{
  "num_hidden_layers": 12,
  "hidden_size": 256,
  "num_attention_heads": 8,
  "num_key_value_heads": 8,
  "head_dim": 32,
  "intermediate_size": 1024,
  "vocab_size": 4096,
  "hidden_act": "quick_gelu",
  "norm": "rmsnorm",
  "norm_place": "pre",
  "norm_eps": 1e-05,
  "positions": "rope",
  "rope_theta": 4760.0,
  "rope_fraction": 1.0,
  "qk_norm": false,
  "attn_scale": 0.177,
  "bias": "none",
  "tie_word_embeddings": false,
  "parallel_block": false,
  "init": "uniform",
  "init_std_qkv": 0.0241,
  "init_std_o": 0.0,
  "init_std_up": 0.0241,
  "init_std_down": 0.0,
  "optimizer": "muon_variant",
  "learning_rate": 0.00765,
  "lr_mult_o": 0.853,
  "lr_head": 0.00714,
  "warmup_steps": 200,
  "schedule": "wsd",
  "decay_fraction": 0.927,
  "decay_shape": "linear",
  "final_lr_fraction": 0.0,
  "batch_tokens": [32768, 65536, 98304],
  "max_seq_len": 256,
  "doc_mask": true,
  "train_tokens": 307500000,
  "max_steps": 5230,
  "dataset": "wikipedia_en"
}
Each number is 128 + 32 x the weight over its row's rms, rounded and kept within 0 to 255. Layers, rows and columns count from 0. The size above them is the row's rms in percent of the matrix's.

# layer 6 MLP down (transposed), 1024x256, rms 0.0157, rows 795-821, columns 0-127
size [ 68  91  66  98  54  60 160  65  83  63  67 169  59  93 132  66  50  66  60 164  60  72  75  67  90  67 144]
[[132  90 173 127  44 132 175 172 124 137  97 200  82 120 138 128 113 110 117 130  77 118 143 131 106 132  66  81  93 140  86 157  84 176 113 141 119 141 173  65 150 128 156 140 138 100 173 143  95  96  62 116 107 125 132 128 109  99 160 118 122 184 127 191 146 111 114 100 135 145 139  68 140 148 150 183 115 163 100  90 135 159 129  76  99  87  95 117 115 170 138 147 169  82  94 180 160 147 143 138  86 141 202 111 127 153 198 103  77  50 153 132  85 110 188  49 114 127 139  96 110 146 163  75 110 166 112 146]
 [140 123 193  82 122 119 118 122 123 150 146 107 139  99 129 118 133 125 125  59 156 163 143 131 159 159  91 131  95 128 138  74 126 150 150 163 176 105 132 141 125 164  88 101 146 131 160 212  83 142  64 107 175 155  77 200 159 102 125 139 178 119 188 154 204  79 118 149 114 104 147 115 121 119 161 119 142 135 116  66 102 149  77 144 133 162 118  70 135 154 110 123 182 127 134 147 156  74 112 164 105 134 140  93 108 148 143 129  89 104 153 153 147 141 131 126 137 123 136  74 155 108 159 173 158 130 122 122]
 [143 148 117 131 136 110 117 107 110 156 116 137 135 115 130  95 163  47 105  96 114 146 113 141 107 135 117 105  84 126 122 114 146  92 172 146 106  84 124 147 144 114  88 169 165 111 162 232  78  63 153 154 196 127  58 143  98 122 107  77 162  66 119 102 117 154 138 129 143  44 151 119 157 124  90 100 130 101 137 139 136 126 147 111 107  76 131 143 203 143 163 165 124  96 127 126 111 183  90 132 181 160 100 111 135 137 147 137 189 144  51  73 111 123 139 132 105 122 123 119 154 120 143 164 180  94 144 126]
 [ 95 146 141 108 222 147 137  98 115 167 173 100 128 194 121 133 111 100  90 126 102 105 128 127 144 135 129 123 131 103 113 145 144 113 136 163  37 124 108 159  91 123 126  88  84 129 133  93  81 130 115 202  89  70 122 158  94 165 124 140 109 117  95 140 168 126 176  79 172 104 100 118 136 135 124 133 121  93 173 141 107 131  96 148 117 102 102 147 156 168  89 118 101 158 129 131  95  65 117 177 122 107 137 152 184 164 112 109 179 117  99 163 158 144  60 106 107 158 158 168  96 121  77 181 164 131 144 146]
 [150  87 181 143  99 122 167 181 120  89  89 115 130  84 150 102 220 144 130  78 104 177 162 139 116 128 126 173 130 124 205  95 205 108 148 134 204 152 139 138 101 121 129 122 169  88 158 145 112  88 102 175 194 157 154 187 140 145 103 101 124 148 158 106 180 199 117 139 137 103 111 113 167 111 104 168 107 151 100 163 149 100 138 113  97 121 145 122 190 107  92 138  93  69 177 134  99 132 124 183 166 122 110 117 140 153 167 147  85 130 194 149  98 122 166 132 162 153  57 166 185 120 125  91 169 132 169  86]
 [108 131  27 124 181 116  96 117 123 138 126 156 161 146 105 115 109 110 126  90 121  46 132 119 150 154 111 136 158 160 142 155 125  88 131  93 120 149 115 112 130 169  81 122 144 140  94  50 111 119 139 125  76 155 149  96 168 131 155 116 146 172  85 118 113 180 126 118 111 130  88 138 172  83  97 130 114 125  95 101  79 182 165 172 145 120 148 146  94 181 185 142 107 155 161  83  83 159  76 155 127 151 123 172 174 132 158  77 182 106  93 146 175  96 150 111 138 170 119 117 132  79 129 120 132 135 118 151]
 [116 132  98 103 144 148 118 115 145  71 115 142 131 129 150 108 140 140  93 121 148 163 124  98  70 124 161 136 162 155 171  67 129 129 140 144 111  97 147 158  98  93 133 119 152 145 130 100 160 117 162 160 136 123 138 107 134 117 117 111  92  45 119 164  64 121 122 139 120 156 159 162 188 139 109 122 139 110 116 146  77 104  90 145 165 180 155  93  83 133 130 147 100 133 121 110 139 146 131 141 104 156 149 179 109 108 144  42  83 119  96 150 116 118 107 154  59 116  93  87 132 114 107 187 108 159  95 121]
 [143 124 175 103 151  78 160 103 116 123 174 124 162  98 171 132 139  75 122 119 154 176 151 112 206 117 166 140 111 134 144  92 135 133 139 112  82  68 129 120 117 107 133  82 127 203 143 194 123 147 152 172 158  90 153 129 116 122 109 111 134  83  92 127 161 121 119 147 164  35 140 134 141  96  86 104 101  97 128 121 161 159  85 145 148 136 127  97 192 153 127 105 114 101  61  97 103 124 131 154 201 176  88 141 192 115 158 147 148  99 162 126  89 134  66 117 158 119 100 148 127 187 120 163 171 106 180 107]
 [117 134  91 138 143 106 114  84 122 151 152 172 106 127 100  62  63 163 146 121  94  91 124 107  98 163 132  98  97 111 137 135  92 136 101 121 151 111 164 132 140 156  99 149 121 107 167  85 124  99 102 116 105 135 172  70 131  72 178  97 154 136 152 167 129  94  60  69 182 100 115 210 142  79 122 160 109 124 126  55 186 158 139 113 172 148 108  81 137 132 186 139 174 104 107 137 143 143 117 107  85 152 173 133 161 179 115  72  71 110 145 126 139 140 168 151  89 143 157 106 139 118 187 131 105 120 159 110]
 [142 132 156 136 122 115 186 123 156  98 168 110 108 131 153 162  58 127 127 148 159 109  88 119 116 156 190 187 128  70 198  61 155 161 153 171 156 102  92 131 142 116 106 106 136 175 101 116 166  95 137 120  68 137  91 134 104 128 156 177 104 124 176  94  97 155 173 126  95 146  93  95 116  98 139 120 116 103 159 140  81 162 107 113 179 118  75 137 160 129 151 121 150 157 119 148  83  79 101 114 123 138 140  79 141 109 135 178 126 166 135  85 175 140 124 109  95 172 103 179  78  88 162 192  57 117 131 170]
 [148 134 162 158  69 167 119 203 130 108  79 131 152 114 163  99  98  90 157  57 119 128 143 131 149 148 175 139  78 131 109 110  82 181 142 137 137 151 201 149 159  86 164 154 111  86  72 151  61 142 111 108 107 100 141 127 147  92 135 136 180 135 120 143 138 147 115 181  65 154 134 156  66 135 145  88 111 177 122 125 151 122 129 112 135 110 140 134 160  87 167 192 121 168 129 125 109 143 141 140 110  95 124  95  58 192 139 118  87 198  86 162 156 117  86 184 152 101 151 175 146 107 129 117 168 175 148 117]
 [174 102 158 158 126 113 103 173 180 166 119  98 166 121 161 133 144  98 134 159 134 127 104 126 100 164 113 192 151 166 186 114 128 146  95  55 127 146 159 117 116 104 126  79 149 117 154  43 117 110 121 132 124 119 108 155 163 194  76 120  58  84 140 100 115 161 114 155 110 106  87 134 164 163 158 116 144 158 141 124 104 126 152 173 160  53 170 124 193 118 111 136  40  79 106  89 137  70 150  94 143 121 123  98 135 115 169 139 151 161 125 130 125 149 153 145 118 124 129 152 100 223  97 141 150 174 107  96]
 [136 117 112  72 161 150 107  94 125 115 139 161 125 123 155 109 131 178 107 145  80 135 147 147  82 129 102 127  86 168 109  89 191 118 127 178 145 154 133 118 121 117 146  93 143 120 124 102 153 100 119 163 183 148 108 142 112 149 157 102 133 103 164  96  66 129 141 121 170 130 132 158 140 165 104 193 105 115 124 110 105 101 138 104 114 183 101  97 156 155 117 110 148 173 106 189 144 129 122 145 143 194 123  94 164 182 132 130  73 101 120 154 105  88 148 137 106 161 153 100 116  82 182 219  77  99 153 179]
 [164 153 147 124  99 196 101  69 125 113 171  73 150 230 136 114 127 161 184 144 136  53 142  90 100 133 115 107 159 119  22 163 105 124 175 132 181 105  99 129 151 100 145 172 146 157  69 138 177 106 161 152  89 191 101  91  96 115 145 121 111 114 146 117  95  91 170  72 112 179 176 112  47 107 148 170 129 201 111 138 154 152  88  94 109 100 147 132 112  96  90 138  88 151 152  91 100 173 133  39 130 102 124 114 105 146  95 135 117 138  82 129 169 157 154  99  98 116 123 123 129 176  95 158 126 182 119 131]
 [144 158 186 164 160 131  90  91 106  87 134  96 103 129 161 109 137 166 162 130 191  87 137 182 102 136  83 167  92 101 159 150 147 138  83 117 139 113 155 152 193 137 142 191  79 134 111 139 132 114 116  99 119 129 133 132 152 139 134 109 136  86 142 118 127 177 106 117 169 106 103 189 159  69 116  96 101 122 139 129 206  83 137 101 106 159 132 133 161  84 123  74 147  97 128  90 135 150 130 103 146 116 138 165  62 210 128 161 114 137  81 144 137 154 149 161 132 141  89 183 174 160 182  88 101 107 120  87]
 [ 74 195  94 135 134 161  88 111  97 135  76 129 155 125  94 132 133 105 160  78 139 129 111  92 173 142 125 139 128 173  69 116 148 100 157 157 131 156 146  85 107  96  95 168 114 172 113 118  83 132 157 157 133 174  85 115 122 162  88 109  98 154 168  69 121 188  57 120 133 200 143 117 158 145 142 139 172 110 153 141  70 117 177 107 146 171 158 157 125 112 130 139  57  87 149 154  83 144 143  74  94  88 123 142 121  66 128 105 146 130 174 135 171 138 141 154 112  88 100 112 160 140 154 147 116 172 119 138]
 [118 182 209 116 128 123 189  87 116 129 131 159 110 136 162 113 133 172 113 104  99 134 156 192 131 159  97  96  50  88 198  77 115 143 118 146  86 107 148  93 150 144 139  96 151  86 142 147  94 114  97 112  91 105 184 114  99 131 158 142 129 160 151 141 181 197 109 162 120 123 181  87 104 118 141 100 150 115 128 109 210 147  95 144 138 167  96  90 143 131 127 128 176 100  99 186 133 129 135 179 103  83 139 144 118 195  68 158 156 113 177 127  93 146 126 145 112 136 129 138 137 135 107 133 110 145 180 213]
 [ 94 145 110 170  96 129  83  59 172 142 160 127  80  91 106  90 153 130 172  57 153 140  82 139 133 121  73  91  78  42 152 122  96 142 135  84 179 113 195 141 155 166 116 115 151  85 137 126 128 103 154 150 106 124 117 113 146 135 179 189 151 129 136 138 171 122 139 140 136  82 160 162 162  38 115 112  61 122 103 119 127 131 137 115 120 120 125 101 143 197 154 186 137 106 120 153 113 121  90 155  81 181 197  74 127 128 151 104 135 143 133 113 128 139 123  85 111  99 179  96 101 134 136  74 129 132  98 129]
 [ 67 154 125 159 155 146 114 121 155 115 112 112  85  97 144 110 141 122 101  85  87 135 151 127 199 162 108  99  45 184  34 102 119 106  53 150 101 177 131 157 135 126 169 156 113  97 154 131 142 118 159 157 156 110  76 167  92  95 134 151  98 166 127 109 112 147 159 152 104 145 147 125 136 172 119 147 161  58 137 177 168  88 164 110 106 166 114 123 110 141 108 152 117 147 131 160 158 158 103 191  94 146 114 148 114 129 114  91 130 178  92 144 108 189 152 142 149 171 155 199  95  55 168  76 165 145 134 128]
 [ 97 160 143 123 141 156 100 141  97 107 126 107  76 111 116 108 175 135 117  70 155 126 135 147 101 140 132 119 105  76 116 124 133 114 166 175 143 126 122 135  83 150  97 178 105 171 122 137 104 130  71 118  91 137  95 157  94 131 135 147 106  86 194 191 107 165 169 166 132  73 147 141 122 116 143 180 107 134  80 163 155 173 156  48 145 141 153 108 153  87 138  60  67 138 155  31 167 159 104 155 154 114 115 156  73 146 208 139  91 136 110 111 155 121 121 180  92 169 166 101 143 138 118  58 166 117 154  93]
 [139 113  61 121 134 184 124  88  60 126 123 132 105 119 116 104 140 163 117 187  58 128 125 122 149 131 111  93 132 133 106 158 153 142 103  79 186 155 175 125  71 121 155 130 112 143  47 144  71 173 189 125 157 171 143  83 118  96  99 119 153 164 170 159 133 136 137 113 133 127 133 139 108 185 101 174 154 142 114  95 191 108 167 111 138 149 118 115 110  95 145  46 165 164  88 138 134 102 123 154 127 134 150 117 139 180  89 163  53  85  85 189 137 144 102 134 155 160 126 104 124 111 142 153 124 136 164 140]
 [142  86 115 132  90 138 195 171  76 112 105 155 176 108 159 105 150 104 157 117  87 101 163 154 159 177  98 138  74 188 107  89  92 171 127 120 155 106 182  99 154 145 135 116 122 123 166  66 101 138 126 103 134 117 161 132 101  78 112  84  90 114 134 159 173  64 132 128  80 161 151 100  80 193 138  59 128 100  75 113 126 111 204  96 130 100 163 139 150  92 203 132 145 145  78 124 119 192 153 137 119 177 205 170 134 199 161 117 114  69 101 153 189 151 117 173  91 161  91 122  88 137 173 123 143  95 210 102]
 [103 108 160 118 176 131 130 177 126  60 126 138 143 223 179 142 130  87 189 125 120 183 116  94 151 152  92 158 121 148 165 114 100 186 142 161 115 162 108  68 109 127 139  95 163 177 106  85  94 186 123  82 133 135 161 126 113 144 146 160 180 171 142 140 109 154 166 103 134 154 190  98  89 136 173 118 132 116 160 123 121 183 155 134 184  98 101 140 184 151 142  75 152 122 107  59  92  56 144  70 126 165 116 132 112  92 161 120 105 176 167 130 175 156  78 155 153 151 166 142 132 123 137 183 104 132 161 134]
 [149 157 102 163 124 171 113 104 166 126 125 149 161 142  85 129 118 115 126 129 172 152 154 165 126  69  78 179  99 136 173 154 134 101 184  94  76 108  86 104  89 137 140  88 166 139 108 103  91 120 150 171 135 102 121 102 159 173 118 132 138 134  89  86  96 154 181 118 165 136 149 154 188  87  93 174  77 124 147 167 127 220  92 139 148 123 118  61 146  90  98  63 110 139 146  95 114 137 109 158 171 150  79 116 161 132  73 149 194 117 102 126  86 126 119 156 131 208 156 146 111 153  75 194 128 141 165 221]
 [108 124 131 188 120 133 146 173 127 130  75 100 106  72  66 134 122 124 116  31 122  90 158 137 147 161 114 196 103  84 126  83 168 134 169 145  78  71 126 137 112 126 132 100 131  40 157 162  93  86 130 123 176 102 111 162 194 133 121 129  87  91 111 109 176 121 134 160 151 132  81  91 202  96  86 176  73 123  99 175  92 160  86 119  88  85 116  72 157 111 150 133 121 118 173 106 130 144 122 140 153 135 130  95 122 162 177 119  88 110 132 117  88 144 152 153  85 162 121 129 142  73 166 144 153 145 153 158]
 [106 130 165 152 123 145 140 124  97 148 130  93 106 129 134 110 146 103 185  67 126 168 113 149 131  86 136 153 169  99 159  42 117  64 216 151 159 123 127 130 176 132 131 171 125 134 156 133 203 112 130 142  75 155 126 168 142 133 157 117 106 111 157 131 142 167 103 180 105 132 115  88 144 116 128 140  68 158 106 175 138 128  95  85 125  73 197 172 117 101  69 159 107 139 156 134  83 161 133 157 153 136 177 118 117 156 187 131 103 128 145 130 141  93  95 116 149  59 125 161 155 106 140 113 112 120 101 157]
 [163 186 136 127 122  42 151 100 164 138 138 139 172  96 172 138  98 134 196 132 202 157 116  73 171 129 121 101  87 140 181 161 141 123 111 140 106 127 141 162 109  31  73 111 114 124 127 188 107 141 116 133 116 109 143 179 169 151 144 160 102 192 151 120 198 165  88  89 141 114 114 120 135 112  79 127 172 132 123  41 132 172 214 116 135 140 158 101 163 145 168 160 141 106  95 125 127 138  90 118 120  96 119 156 118 149 122 185 167 135 171 121 155 145  83 151 182 142 104 163 125 157  78 135 139  69 109 169]]
# layer 6 MLP up, 1024x256, rms 0.0337, rows 796-822, columns 0-127
size [ 85  66  96  59  66 159  64  82  65  66 163  62  98 134  68  51  71  64 168  66  77  75  67  88  71 145 114]
[[132 129 165 102 122 119  91  83 182 114 163 102 146 149 116  72 155 159 149 133 132  81 172 152 177 114 132 144 176 117 131 148  89  96  70  96 110  96 134 116 163 169  84 159  96 189 155 106 156 168 108 105 106 128 163 128 129 119  83 180 170 130 139 108 167  73 122 153  91 116 171 127 125 150 137 129 117 163 121 125 150 107  83 158 141 150 103 164 105 115 131 128 132 135 156  87 188  93 146 150 147  77 110 121  99 150 106 110 154 191 110 124 157 149 129 177  74 137 164  93 115 109 161 154 111  98 175 157]
 [ 59 136 134  81 175 110 134 182 145 117 133 115 129 126 168 136 138 161 110 168 170 127 139 117 131 181 165 102 105 114 115  71 107 118 154 102 113 152 133 126 120  95 144  63 154 178 139 105 136 129 136 103 139 180 113 121 162 127 111 122  92 124 107 135 163 142 143 184 113 196 114  83 151 113 132  62 170 141 125 110 148 162 125 125 116 118 104 192 134  91 115 142 100 164 135 113 133 207 166 142 143 105 128  87 119 134 118  96 179 152 162  96 148  96 123 112 136 142 162 143  85 183 126 139 120  98 183 113]
 [164 143  96 141  86 137 169  83 131  84  85  44 133  76 117 123 157 116  33 104 140 112 118 173 153 102 117 132 116 130 134 103 131 152 124  99 126  99 134  68 152 108 146 112 139  81 115 128 139  97  96  79 154 111 104 107 132 128  58 144 115 104 100 135 177 149 162 121 123  95 139 153 175 186 134 105 159 118 167 127 112 153  99 126 123 123 130  87 117 173 177 155 110 124 175 132 188 124 167 111 107 139  98 144  78 137 115 155  80 105 135 195  58 104  71  94 168 134 101 150 124 146 121 146 142 139 155 183]
 [108 147 147 101 184 102  92 146  83 148 121 142 102 145 118  57 178 139 123 151 167 105 120 114 173 172  76 126 125 167 126  88 182 113 138 121 143 113 130 144  59 142 135 118 111 167 183 133 114 145 148 162 151 113 103 105 133 137  81 147 143 142 104  78 166  73 153 198 133 145  99  91 119  94 140 157  39 140 134 126 101 132  94  85 139 146 119 127 159 100 133 136 152 172 176 151 147  56 173 168 160  57 104 150 153 137  62 134 127 153 183 121 142 101 123 145 129 111 131  71  86 123 113 109 157 149 155  87]
 [ 95 154  99 184 136 139 188 155 151  90  94 120 108  95 154 132 131 146 125 158 159 137 133 132 112 135 127 133 139  61 128 157 106 123 110 120 137 130 147  62 162 163  91  84 148 122 122  95  82  98  85 132  81  74 100 152 151 117 103 136  74 197  93 133 113 173 121  82 123  83  91 153 150 100 141  97 154  60 137 113 135 102 173 147 168 111 143 131 125 119 106  96 118 117  94 145 163 113 129 135 150 138  86 164 161  77 118 136  79  82 157  98 201  85  91  66 136 182 116 124 186 125 139 135 169 192 142 169]
 [119 148 147 104 137 164  80 160 128  86 146 145 114 103 142 119 128 139 131 151 145 164 121 100 104 137 110 146 153 154 145 177 165  97 159 137 179 168 156 158 142 143 120  98 117 130 158 143  62 101 128 122  33 102 121 133 128 146  54 146 103 139 113  59 123  78  90 114  76 100 134 111 142 190  87 139 111 137 127 187 151  96  78  51 164 131 124 188  85 114 131 128 153 150  80 124 151 116 140 148 129 142 105 162 140 134 145  98 170  97 115 140 158  76 179 103 126 102 186 144  98 138 104 145 153 148  83 173]
 [145 130 120 165 117 160 101 147 144 117 174 154 163 175 136 125 142 123  95 175 174 194 111 140  77 150 160 119 156 119 131  88 178 159 165  71  99 153 120 153 101 144 164  89 109 122 128 173  97 108 126 131 164 113 108 113 179  87  80 125 125 180  75 115 161  86 164 194 120 137 166 138 219 156 133 137 144 123 114  74 146 179  61  66 137 161 140 209 116 112 144 160  99 132 183 143 146 148 140 135 126 171 139 166 151 151 102 136 170 164  97 118 126 145 117 160 134 211 119 140 117 174 135 159 167 127 150 114]
 [144  84 111 177 133 166 139 128 103 117  99 118  97 137  76 129 119  94 122 124  83 144 158 103  97 126  98  97 158  93 167 149 145 142  93 114 139 191 120  83 117 181 137  89 145 122 130 151 103 109 128  90 104 146  55 133 159  88 148 165  91 133 124 134 169 119  59  88 172 116 179 118 113  54 129 142 144 116 138 158 107 148 150 162 118 112  78 122 152 127 144 170 141 123 149 119  87 173  58 123 149 160 121 114 106 127 129 136  99 122 106 190 136 141 160  90 139 146 133 134 184  50 132 137 137  90 130 124]
 [167  83 157 150 135 129 124 149 139  77  99 157 126 131 114  78 166 151  86 143 127 146 186 115 144 133 162 114 149 100 133 116 117 124 118 121 132 140 139 132 145 110 117  77 124 109 120 174 193 169 129 174 178  86 181 171 190 128 128 113 144 109 172 139 136  84  77 108 166 207  92 117 155  96 114  69 135  85 148 141 132 180 112 154  85  58 179  93 159 109 172 174 135 156 112  91 151  66 162 107 162 105  84 128 111 145 141 182 118 175 142 117 117 108 132 177 150 172 136 161 133 149 149  79 112  88 128 161]
 [105  98  93 108 132 182 206 147 127 137 118 132 105 168 140 146  67  84 151  98 117  63 164 128 188  81  69 123 202 153 127  64 122 103 153 121 180 123 127 125 159 184 140 209 131 104 155 157 148 125 134  81 144 156 165 148  78 166 120 122 198 115 160 120 112 165 120 115 125 156 131 127  90  80 134 134 120 151 159 163  91 143 145 134 113 117  88  59 178 153 159 109 169 159  72 124 128 158 153 151 115 112 189 109 108  69 170 125 107  99 137 155 159 199 188 173  99 112 103  92 141  33  91 163 118 151 209 113]
 [134 106 137 125  72 102  70 159  86 141 106 139  97 131 145  45  62 155 161 135 133 128 126 108 158 131  82 112 128 178 138 114 112 151 155 107 138 141 168 126 112 160 112 121 140 127 160 165 135 155 151 179 153 176 126 170 175 170  63 160 187 157 121  91  83 168 122 182 119 171 129 100 166 134 148 121 178 113 107 114 124 112 101 105 171  66 147  92 156 149 131  87 147 107 118 201 179 124 132 154 148 158 111 180 190 171 148 141 144  75 106  90 135 114 162  79 118 105 132 156  88 160 192 201 129 119 165 130]
 [142 162 148 130 122 125 100 122 109  84 117  95  99 162  90 105 196 130 177 159 122 162 157  85 136 133 142 126 140  89 134 164 106  82 137  79 136 159 165  90 224 134 133  87 177 162 177  36 103 125  91 157 150 155 128 135 129 161 127 182 126 118 167 135 130  75  78  95 135 149 179  92  99  94 162 125 116 154  95 153 130  95  81 142  68 127 122 102  82 143  95  90 121  90 172  92 213 118 153  44 124  94 118 129 117 126  95 136 207 141 126 138 151 143 114 131 108 131 155 170 140 153  96  74 136 107 137 102]
 [ 84 111 124 175  84 117 134 143 131  59 147 126 132 146  80 180 107 156 157  86  61 109 155 122 165 141 114 147 129 129 132 161 101 126  66 129 180 149  98 112 142  90 119 134 119  97  90 108 162 111 112 116 101 110  96 123 105 110 135  59 137 142 111 161 151 152 140 120 137 118 121  95  75  99  88 128 151 145 144 135 138 136 120 103 131 171 129 125 117 140 116  47 133 168 124 126 147 100  84  98 132 159 130  94  88  69  91 180  50  96 180 149  90 125 127 161 201 128 125 152 157 154 125 137  85 165 156 149]
 [112 102 109 133 198 156 104 149  48 148 157 105 118 113 121  91 133  87 145 119 113 153 107 122 133 122 103 116 168 154 140 114 137 166 121 117 117 157  99 142  44 166  99 150  95  46  36 167 133 123 138 126 141 135  69 136 124 177 125 152 118 151 117 107 148 117 152 131 179 134 128 116 101  75 166  72 153  65 210  97 126  86 160 162 105 148 126 113 147  93  99 137 123 125 135  39  88 134  79 157 147 237 119 104 136 168 143 129 137 119 101 124 112  78 129 157 125 156 143 104 171  81  74 147  82  92 135 120]
 [102 111 148 124  62 139  83  94 126 107  73 137 112 139 180 103 138 159 153 122 144 151 212 101 163 173 121 130 143 117 115 123  80  76 145 155 147 145 225  91 118 151 132 119  83 146 113 138  61 113  52 109 137  96 118 121 137 165 135 110  77 195 136 102 160 116 161 114 135 105  94 157  72 127 140  72 186 114 149 154  80 118 128 146 127 126 136 139  96 105  97 119 131 129  84 100 142  82 147 118 118  76 129 131 103  91  64 158 110  81 166 102 200  93 102 149 171 105 154  93 136 142 143 118 169 134 143 126]
 [173 159 158 218 101 143 138 111 114 220  89 116 152 142 101 105 168 112 111 135 162 119 203 108 117 185 115 131 158 142 108 100 130 158 131 122 108  96  76 138  74 155 158 165 138 124 106 135 124 144 133  98 137 138 144 126 103  84 114 151 121  70 126 111  80  80  66 148 171 197 189 143 145  66  92  99 161 172 181 140  89 118 109 176 107 151 145 124 155 155 129 179 161 140 112  96 118 154  99 136 186  96 156 142 119 156 103 129 126 132 105 107 185 196 157 147 100 167 108 111 152  78 117 155 131 147 129  96]
 [183 184 126 166 143 127 193  98 132 138 164 104  96 154 138 125  85 137 118 171 121  81 163 171 147 152 110 104 177  93  96  95  80 173 124 137 128 134  95 138 122 130 164 173 177  99 101 136  85 116 105  69 110 100  99 125 155 155 118 141 157 143 124 164 135 144 111  67 110  84 122  86  89 134 102 168 136 100 169 131 139 115  93 151 106 154 117 168 163 148  88 105  95 129 176 131 134  97  76 174  90 112 140 167 142 153 121 145 141 165 138 138 172 158 132 111  96  84 183  71  82 116 143 108 109 103  62 171]
 [121 116  82 142 173 138 108 123 116 181  87  97 195 150 119  96 133  91 135 136 191 152  81 121 154 157 116 150 120 146 143 141  82 137 161 139 169 138 136 147 122 112 167 153 146 174 118 161 122 104 117  95 113 147  92  87 101 115 106 139 127  58 118  88 121 110 147 143  92 128 176 147 134  93 124  61 114 111  93  85  81  96 111 173  97 114  93 103 189 155 102 169 112 120 129 119 113 120 196 189 133 106 159 134 131 156 129 100 100 163 140 144 191  94 111 116  94  82 104  27  77 106 100 136 164  88 187 122]
 [ 72 112 142 170 173 162  97 150 141 135 186  62 124  97 128 173 187 139 153 132 104 132 126 123 123 169  97 142 129  87 155  73 125  96 168  88  93 151 143 112  84 122  77 114 112 176 194 199 186 138 199 131 151 116 114 104 141 143  63  60 155 122  70 161 142  83  90 134 117 139  93 172  98 160  97 108  92 187 157 110 116  94 133 117  66 111 148 150 168 146  97  57 138 140 141 141 129  51 146 154 171 133 153 172 126 142 146 166 158 148 106 125 127 168  69 140 143 120 157  95 143 109 154  63 164 111 127 114]
 [142  96 135 159 202 119 114 150 146  94 121 154 171 182 116 107 174 122 109 100 129 141 150 119 148 144  80 142 114 172 159 143 143  98 160 143 154 117 173  97 101  86 165 148 185 135 176  88 104 118 133 104 101 123 130 113  78 123 146 191 188 107 141 114  89  91  99 185 173 108 140 162  95  99  79 110 183 118 119 174 145 148 126 159 132  90 138 115 112 138 102  90 181  97 168 105  86  78 128 114 156  93 134 134 139 100 149  90 113  97 118 144 162 105  95 162 159 173 117  76 131 133 106 135 127 110 107 108]
 [ 60  84 149 119 150 140 127 123 153 165 131 173 107 156 121 168 117  72 117 161 124 189 195  86 143 103  71 125  85 129 145  79 120 110 146 120 105 166 139 125 116 129 184  99 137 167 143 164 147  88 169 194  90 124 110 166 103  73  86 140 122 153 127 105 152 125  96 136 124 183 169 107 113  79 101 129 176 161 126 160 129  92 116 123 147 111 142 134 168  84  99 124 190 155 148 135  66 172 117 144 181 121 126 122 137  97 151 161 116 162  97  92 167 138 121 122 153 180 111 138 178 117 132 176 162 124 132 111]
 [174 129 114 147  99 210 141 122 149  60  86 172 122 127 173 123 196 128 114 150 128 119 163  92 150 110 146 128 161 109 118 101 107 168 112  83 117 122 142 141 141 116 137 161 133 139 144 175 123 104 109 128 169 119 180  76 142 124 101 131 116 164 115 132 108  96 121  90 123 160 139 127 152 162 104 131 149  84 188 120 183 134 103 148 133  86 114 147 156 170 141  80 153 101 117 104 132  90 173 123 162  54 118 192  83 117 137 157  74 121 131  92  69 131 115 201 115 155 127 119 112  79 117 107 183 151 129 180]
 [155 151 119 223 126 164 140  72  87 100 176  77 149 133 143 115 171 172 117 180  99 131 135 103 104 131 131 138 106 140 116 127 116 118 135  85  99 166 128 162 136 186 148 137 135  71  89 130  84 117  64 137 189 129  99 109 139  79 102 162  90 158 127 111 111 145 128 144 158 127 198 162 142 113 129 106 194 118 217 128 141 128 105 138 120 186 102 156  67 106 118  53 106 130 158 107 151  80 142 118 121 110  83 193 150 131  76  83 108  54 114 131  90  88  99 171 100 212 155 147 175 186 100 108 139 158 125 204]
 [102 151 145 148 188 107 159 110 163  94 107  73 100 113 130  53 122 139 118 187 136 118 119 136 111 148  68 153 127 100 117 112 109 105  88  87 104 162 130 105  97 140 121 117 143 105 130 160  88  74 147 164 181 137 123 127 106  80  84 115 133 159  87 110 178 179  74 180 137 142 167 136 153 138 143 126  99 160 138  99 148 113 159 162  98 103  82 136  98  77  70 163 131 143 136 132 102  77 161 135 154  50 123  97  82 185  90 146 137 103 162 121 166 162 118 113 102 168  72 121 118 164 122  99 141 120 175 103]
 [122 160 156 137 135 153 115 144 134 156 118 167 104  71 110  72 151 149 153 101  87  89 141 156 214 153 100 142 135 104 124 110 104 119 109 147 146  91 117 140 112 115  78 163 124 112 143 146 114 182 165 184 151 113 156  97 117 124  88  94  75 173 128 152 145 178 138  47 113 102 106 125  85 159 103 139 103 163 153 134 115  76  92  71 112 140 215 105 136  61 123 100 138 178  75 166 188  79 115 167  81 148  95  94 150 172 121 131 144 130 155 142 210 110 102 106 108 126 103 146  74 149 110 142 136 175  91 119]
 [151 123  87 122 122 113 109 142 117 184 133 112  72 178 143  98  75 127 125 180  95 119 181  71  75 142 102 124 126 110 137 157 138 101 152 121  92 102 130 148  97 120 192 126 135  93  77 155  89  98 105 142 155 129 152 134  55 132 120 159 102 158 130 129 157 113 154 111 171 109 119 138 109  81 135  72  93 149  89 105 113 211 133 125 114 100 168  91 167 126 162 181 122 145 182 126 129 152 134 104  95 127 163 134 143 139 134 154 144 170 145  94  92 107 102 174 142 139 109 111 148 174 115 126 174 115 166 155]
 [122 107 166 132 146 100 132 111 112 141  80 153  99  87  88  81 116 115 121  76 121 149 117 116 159 145 132 138 121 150 118 119 127 126 103 141 143 160 150 120 126  83 118  70 115 132 129  79 157 124  85 128  79 171 109 113 184 156 128 102 162  72  98 121 137 149 162 160  72 165  91 109  80  76 109 168  57 139 168 132 142 146  52 173 170 149 136 133 130 125 121 144 121 153 140 142 112 162 156 101 105 162 127  83 175 127 107 110  92 134 205 167 169 108 139 119  75 144  98 147 137 133 105  97  81  92 123 194]]